{"n_kv_head": 3, "head_dim": 32, "d_mlp": 384, "rope_base": 10000.0, "qk_norm": false, "attn_scale": 0.177, "tie_embeddings": false, "init_std_qkv": 0.051, "optimizer": "muon_variant", "lr_mult_down": 1.5, "lr_head": 0.0146, "warmup_steps": 200, "batch_tokens": 16384, "steps": 6318, "dataset": "wikipedia_en"}
Each number is 50 + 10 x the weight over its row's rms, rounded and kept within 0 to 99. Layers, rows and columns count from 0. The size before them is the row's rms in percent of the matrix's.

# up: layer 7 MLP up, 384x96, rms 0.141, rows 349-365, columns 0-95
# down: layer 7 MLP down (transposed), 384x96, rms 0.0533, rows 349-364, columns 0-95
up349 096:62 50 42 37 40 48 43 57 75 51 53 61 48 60 56 38 63 34 41 54 48 41 66 49 45 17 47 50 54 39 51 57 51 68 48 55 36 50 51 37 77 52 55 37 54 48 47 53 45 51 45 46 47 33 41 47 57 51 53 45 45 53 49 34 29 33 46 52 56 45 58 45 66 58 70 45 43 61 42 23 41 40 48 58 46 59 60 58 55 60 55 43 51 49 45 49
down349 093:53 52 67 57 56 38 52 60 52 51 41 50 50 40 44 50 33 56 48 39 43 59 47 53 61 56 52 67 65 34 64 66 76 43 52 54 52 37 49 55 41 45 33 46 34 48 50 70 66 47 59 39 34 53 51 45 49 59 44 57 65 56 52 36 48 54 43 59 41 59 43 44 68 52 24 48 55 54 54 55 29 32 44 38 48 40 51 50 56 39 39 66 48 53 49 67
up350 097:52 56 45 57 37 51 69 42 48 47 62 60 29 40 38 61 44 36 54 48 56 40 39 51 57 46 72 54 63 51 48 45 61 65 49 44 58 46 38 47 57 74 46 52 35 47 25 47 61 45 57 63 65 46 34 47 40 57 49 45 33 44 44 43 59 42 41 69 55 55 57 39 51 52 53 64 44 57 47 31 55 36 46 52 47 70 40 41 61 57 41 67 59 54 56 49
down350 105:56 56 43 39 50 59 62 37 67 56 56 53 48 45 44 54 61 59 42 53 53 34 65 44 43 38 47 49 56 52 48 28 66 64 46 23 32 48 50 39 57 43 38 45 59 53 78 62 30 46 43 50 47 33 64 64 58 44 57 48 64 52 56 39 41 35 56 57 45 50 46 67 38 58 53 61 35 59 53 45 56 46 47 37 49 52 43 45 48 44 47 36 54 70 55 53
up351 088:36 57 50 59 56 63 49 54 56 42 65 38 50 51 45 49 62 57 50 61 37 39 50 43 41 53 54 52 55 61 34 52 65 39 60 62 33 50 69 61 41 28 45 50 46 38 57 38 48 54 66 46 37 59 46 52 44 44 55 43 41 46 30 57 54 69 44 79 39 28 53 43 50 53 45 57 54 50 44 41 67 37 40 51 53 53 61 55 58 52 35 54 57 47 51 73
down351 088:60 32 41 49 65 64 39 66 42 55 40 39 58 47 45 43 59 44 47 39 35 72 62 33 55 56 50 47 55 38 59 58 24 48 51 47 54 37 43 34 54 36 47 63 52 44 44 58 64 58 45 53 50 57 33 54 55 62 53 51 53 40 56 45 52 63 42 36 40 64 46 57 48 55 63 48 76 61 59 60 32 58 53 41 42 51 36 62 47 45 58 58 35 49 57 47
up352 103:59 57 39 46 61 61 38 59 56 54 53 46 46 53 46 59 42 47 57 57 55 44 44 52 67 46 40 59 42 36 62 26 36 36 63 39 47 52 48 55 41 52 65 50 25 52 38 57 40 43 47 51 35 38 47 37 55 48 37 42 31 55 49 49 59 52 56 53 66 53 51 41 68 34 40 66 66 40 56 58 70 36 46 50 46 55 72 37 62 55 51 53 40 50 62 61
down352 111:69 52 51 46 50 60 48 70 59 50 54 26 43 45 46 55 51 53 59 58 48 63 47 47 57 52 46 38 36 32 58 58 39 57 40 20 57 40 56 55 45 57 40 51 51 49 51 45 40 76 45 51 42 65 53 47 64 61 57 43 43 51 29 37 40 56 49 53 54 50 53 69 64 30 51 44 37 38 74 56 46 43 38 50 59 46 64 46 58 47 55 44 50 50 42 61
up353 092:43 40 51 57 52 67 58 46 51 31 74 47 51 52 52 63 57 52 68 49 47 60 47 43 39 35 43 30 48 42 47 42 61 53 42 32 40 42 74 49 58 37 41 57 56 52 53 42 44 67 45 43 50 50 35 59 41 46 57 51 46 52 44 39 56 85 54 60 54 59 38 56 43 48 62 50 48 55 51 36 62 40 35 38 51 48 50 46 36 54 42 54 36 62 68 50
down353 094:41 47 60 59 48 69 28 58 65 64 58 55 51 44 49 49 29 47 34 43 45 60 41 53 48 59 51 53 59 51 48 48 28 58 44 60 41 55 45 52 55 35 64 45 57 40 50 57 44 47 49 35 73 49 60 40 53 60 80 32 40 51 64 39 61 56 38 49 67 35 50 53 57 39 39 54 36 57 54 43 46 66 49 55 41 43 50 56 29 58 58 44 52 52 43 53
up354 102:48 58 75 58 48 43 58 49 40 42 51 53 68 40 57 41 62 47 62 57 42 54 33 55 60 41 56 60 56 58 48 47 65 39 49 38 46 69 47 42 62 55 59 40 59 25 33 53 28 54 59 50 39 54 56 55 34 56 44 36 43 38 36 34 51 56 42 52 43 45 60 42 39 61 44 59 73 65 51 69 54 55 45 50 58 42 40 44 39 48 46 65 48 50 53 47
down354 105:49 29 59 37 33 39 51 56 37 57 43 53 40 56 42 47 39 53 31 39 47 44 51 48 35 44 55 49 49 56 44 55 65 67 42 36 45 36 55 65 66 44 67 68 53 66 53 54 57 53 47 58 47 51 52 48 46 42 40 48 49 61 67 52 52 48 43 40 40 64 53 39 58 55 39 60 56 47 69 36 40 51 49 51 55 79 53 31 29 52 57 56 53 60 55 64
up355 103:63 46 49 47 39 72 56 40 68 47 46 45 41 61 57 58 38 76 41 48 56 44 62 46 36 53 48 42 51 42 53 49 37 52 53 41 57 62 33 51 43 67 33 44 57 44 36 44 54 40 66 50 40 55 48 41 55 53 46 48 31 42 56 35 43 54 59 57 62 54 51 60 27 40 39 56 46 45 37 59 43 52 55 50 49 43 58 77 53 63 55 53 53 65 38 72
down355 097:49 45 51 58 51 48 41 38 42 51 35 48 55 51 36 58 54 65 48 49 42 51 44 40 61 55 48 51 25 47 59 50 38 51 60 51 51 55 52 49 61 61 29 57 69 39 53 42 47 53 62 51 46 57 65 38 50 53 47 33 50 54 46 39 37 50 39 48 34 42 40 42 56 35 32 38 68 49 50 37 41 72 61 35 65 65 62 64 61 65 50 54 46 62 62 71
up356 094:31 53 56 50 49 66 48 42 41 61 47 51 55 58 65 25 72 58 50 57 26 54 47 55 49 44 46 44 65 34 51 41 56 68 55 45 53 53 47 42 45 47 62 38 57 45 58 54 53 53 52 34 51 63 39 45 55 44 44 56 32 29 57 44 55 38 59 74 64 49 46 52 43 63 56 35 42 57 36 51 74 44 41 56 44 63 49 50 58 48 33 53 50 39 45 44
down356 098:63 54 46 48 48 44 46 62 48 54 63 50 34 52 35 67 31 56 63 40 57 56 60 50 57 48 58 49 52 49 64 51 57 30 53 65 42 57 50 50 54 45 34 47 58 51 59 35 29 56 40 50 52 35 55 52 44 56 49 49 53 68 64 64 43 46 34 48 76 47 60 59 57 51 61 54 50 51 49 52 33 55 43 30 58 38 38 43 40 48 57 42 22 35 47 63
up357 110:52 50 54 43 49 55 53 54 56 46 64 35 62 58 40 41 25 38 50 68 51 43 47 42 56 52 52 47 45 46 49 42 36 56 53 59 73 58 50 50 64 55 37 45 33 45 25 51 56 59 33 60 42 51 44 34 71 62 51 49 60 40 48 45 41 42 44 65 67 43 45 28 54 33 53 36 55 56 47 55 51 43 64 37 43 58 57 48 52 62 39 59 53 59 32 60
down357 115:36 39 41 44 41 47 62 49 57 51 50 57 51 48 45 64 43 47 56 35 59 51 51 48 67 37 43 41 63 53 48 73 43 48 70 46 48 32 57 57 37 56 49 59 52 31 54 40 52 71 49 51 59 67 41 51 50 33 34 55 51 49 44 41 85 56 58 34 61 51 33 56 41 46 50 49 46 40 37 46 54 55 40 50 53 49 47 52 45 41 53 67 65 44 62 67
up358 099:34 39 56 50 45 51 58 60 49 54 36 61 55 60 42 56 45 52 41 53 54 35 44 48 37 55 48 50 38 52 44 41 55 49 68 50 46 52 36 46 61 61 62 45 72 54 38 56 56 59 35 46 26 70 59 41 37 69 38 58 45 40 59 49 55 29 42 47 53 42 49 71 52 41 55 42 47 58 62 68 49 61 36 56 54 48 58 54 43 63 61 62 47 55 31 31
down358 101:57 49 61 31 34 50 66 44 48 49 51 48 55 30 45 51 57 44 48 54 37 62 51 46 72 48 57 43 55 51 53 53 40 41 51 56 47 47 52 43 52 48 43 44 30 37 53 60 60 51 42 52 58 33 62 60 39 66 79 56 59 47 46 50 41 40 60 53 66 71 45 49 46 26 42 34 49 54 31 35 50 44 53 59 52 51 54 50 71 54 53 39 38 42 56 67
up359 103:54 58 75 62 48 46 52 41 57 38 62 44 41 43 48 35 61 54 38 44 53 80 45 36 35 45 53 63 47 51 35 46 53 61 44 36 56 44 57 55 50 62 38 43 42 39 51 43 41 47 35 65 48 34 60 47 48 50 68 38 48 47 70 41 60 61 55 71 62 38 29 46 56 38 45 55 39 53 40 46 60 52 52 47 51 34 42 47 50 43 35 45 48 62 41 45
down359 099:50 40 39 39 39 37 42 57 45 64 57 52 48 56 61 51 55 29 57 59 44 59 41 60 54 51 40 39 42 46 65 53 75 55 43 55 59 40 54 53 58 44 34 43 57 41 52 63 53 55 61 57 55 47 74 54 50 58 65 68 52 40 32 50 46 43 19 48 62 56 65 62 38 32 55 44 58 41 49 36 43 41 65 45 36 46 46 43 43 50 62 41 53 60 49 46
up360 095:40 64 49 41 62 49 45 38 50 56 49 45 43 61 32 58 46 68 49 55 45 52 49 56 57 41 69 45 42 30 71 57 59 42 62 57 73 65 51 48 54 53 47 56 54 33 48 46 47 51 38 52 70 69 53 34 48 52 39 53 50 45 45 35 77 47 39 51 36 57 59 56 54 44 47 54 49 71 53 63 57 38 38 47 46 59 46 54 66 40 47 58 34 37 49 43
down360 094:58 46 54 59 55 53 61 53 61 51 46 66 39 63 64 51 42 39 42 35 46 34 59 38 47 46 56 44 48 58 43 36 42 53 54 33 40 46 56 46 55 43 81 37 45 61 52 45 37 41 53 69 46 43 51 48 32 49 50 49 49 29 66 68 34 57 56 62 66 50 50 61 55 57 62 56 46 47 64 43 51 42 47 39 50 27 57 54 39 62 32 63 59 54 47 55
up361 094:51 40 56 43 58 32 48 46 49 47 57 60 63 38 57 37 43 45 50 59 39 58 48 40 41 37 47 59 38 49 39 55 36 66 54 43 70 59 54 67 74 44 64 53 57 39 59 49 56 26 49 53 49 55 47 42 61 37 46 42 62 63 57 51 61 66 60 47 32 55 69 65 50 48 52 56 59 45 51 33 29 49 62 41 44 41 61 31 52 61 52 52 46 56 37 56
down361 094:38 44 34 43 54 49 42 50 49 41 39 39 45 41 45 51 57 41 71 38 59 74 31 47 59 50 50 53 53 62 54 56 43 51 43 40 46 41 46 38 60 52 51 40 55 54 55 28 69 61 46 43 50 81 58 47 35 60 40 58 48 50 59 63 53 47 65 39 46 30 50 65 55 40 49 50 54 57 59 69 54 67 59 48 44 51 40 51 55 37 43 57 34 50 66 61
up362 102:34 49 38 51 44 35 61 51 53 51 45 50 58 74 66 43 51 49 47 31 47 37 56 49 47 35 60 61 34 55 51 63 55 52 33 60 53 49 50 56 50 56 46 28 65 49 43 52 60 42 54 65 57 57 54 50 46 47 23 27 48 52 57 70 54 45 40 42 52 64 54 50 53 51 73 45 59 50 41 52 30 64 56 43 39 55 65 44 36 44 52 51 45 50 37 55
down362 095:59 50 56 46 45 37 40 67 45 49 48 34 44 63 51 44 48 53 43 44 61 65 41 76 53 50 51 33 59 41 74 50 45 51 48 61 44 46 35 56 48 40 70 41 47 47 67 30 49 67 54 39 53 52 57 29 55 53 43 34 50 46 34 41 67 47 44 45 63 38 59 54 38 65 42 61 46 53 69 41 47 51 41 54 46 42 36 56 60 45 55 59 67 47 53 47
up363 109:21 43 64 55 46 42 46 23 41 40 54 44 68 43 71 38 47 55 67 49 59 26 37 49 61 58 55 58 66 67 35 47 63 50 42 36 57 48 47 59 46 47 48 63 58 37 59 50 40 50 61 49 46 52 50 54 46 41 38 44 46 51 54 49 63 38 47 66 48 45 61 48 59 43 47 41 49 58 55 43 40 59 32 49 69 51 50 50 50 50 45 53 72 55 38 48
down363 095:46 54 57 59 43 65 54 45 45 53 39 40 55 60 41 41 42 55 43 61 36 47 59 57 45 60 62 61 53 47 40 49 57 50 57 55 38 43 44 52 39 31 43 34 50 30 57 61 41 64 56 57 45 48 62 45 29 48 38 51 59 36 57 50 53 41 53 59 37 28 49 43 58 37 69 65 70 40 56 71 46 58 32 57 59 40 70 41 61 53 62 60 42 50 60 52
up364 106:46 49 32 41 44 61 31 45 40 41 37 45 51 57 48 61 50 44 43 47 65 55 44 57 42 46 27 61 45 48 39 38 63 66 54 40 32 55 52 33 54 68 42 51 39 48 36 43 35 49 48 48 58 53 54 48 50 54 50 40 59 55 48 34 48 44 47 50 55 58 51 36 55 55 60 78 45 58 59 41 55 31 45 60 56 56 59 44 41 81 52 68 55 52 57 61
down364 088:52 39 46 41 55 36 51 60 62 54 72 63 59 52 46 41 76 55 52 51 48 43 43 57 48 53 49 30 61 51 57 54 52 48 38 48 40 57 36 48 30 51 32 50 40 52 69 55 59 45 54 60 47 61 44 40 42 49 58 45 44 54 32 58 46 45 57 46 55 28 42 48 63 55 58 46 41 51 15 46 52 50 55 50 36 44 60 56 63 45 64 51 55 47 51 76
up365 102:46 59 47 40 40 53 56 49 55 34 60 75 40 64 38 37 54 33 50 46 43 62 52 41 55 60 53 48 36 36 49 63 46 49 66 44 64 31 35 64 44 39 39 54 55 55 53 48 42 42 68 60 38 50 65 22 60 57 46 51 54 44 49 44 65 49 52 61 48 62 64 55 59 38 50 32 37 53 63 52 58 51 47 34 42 50 53 62 50 61 38 54 59 63 52 50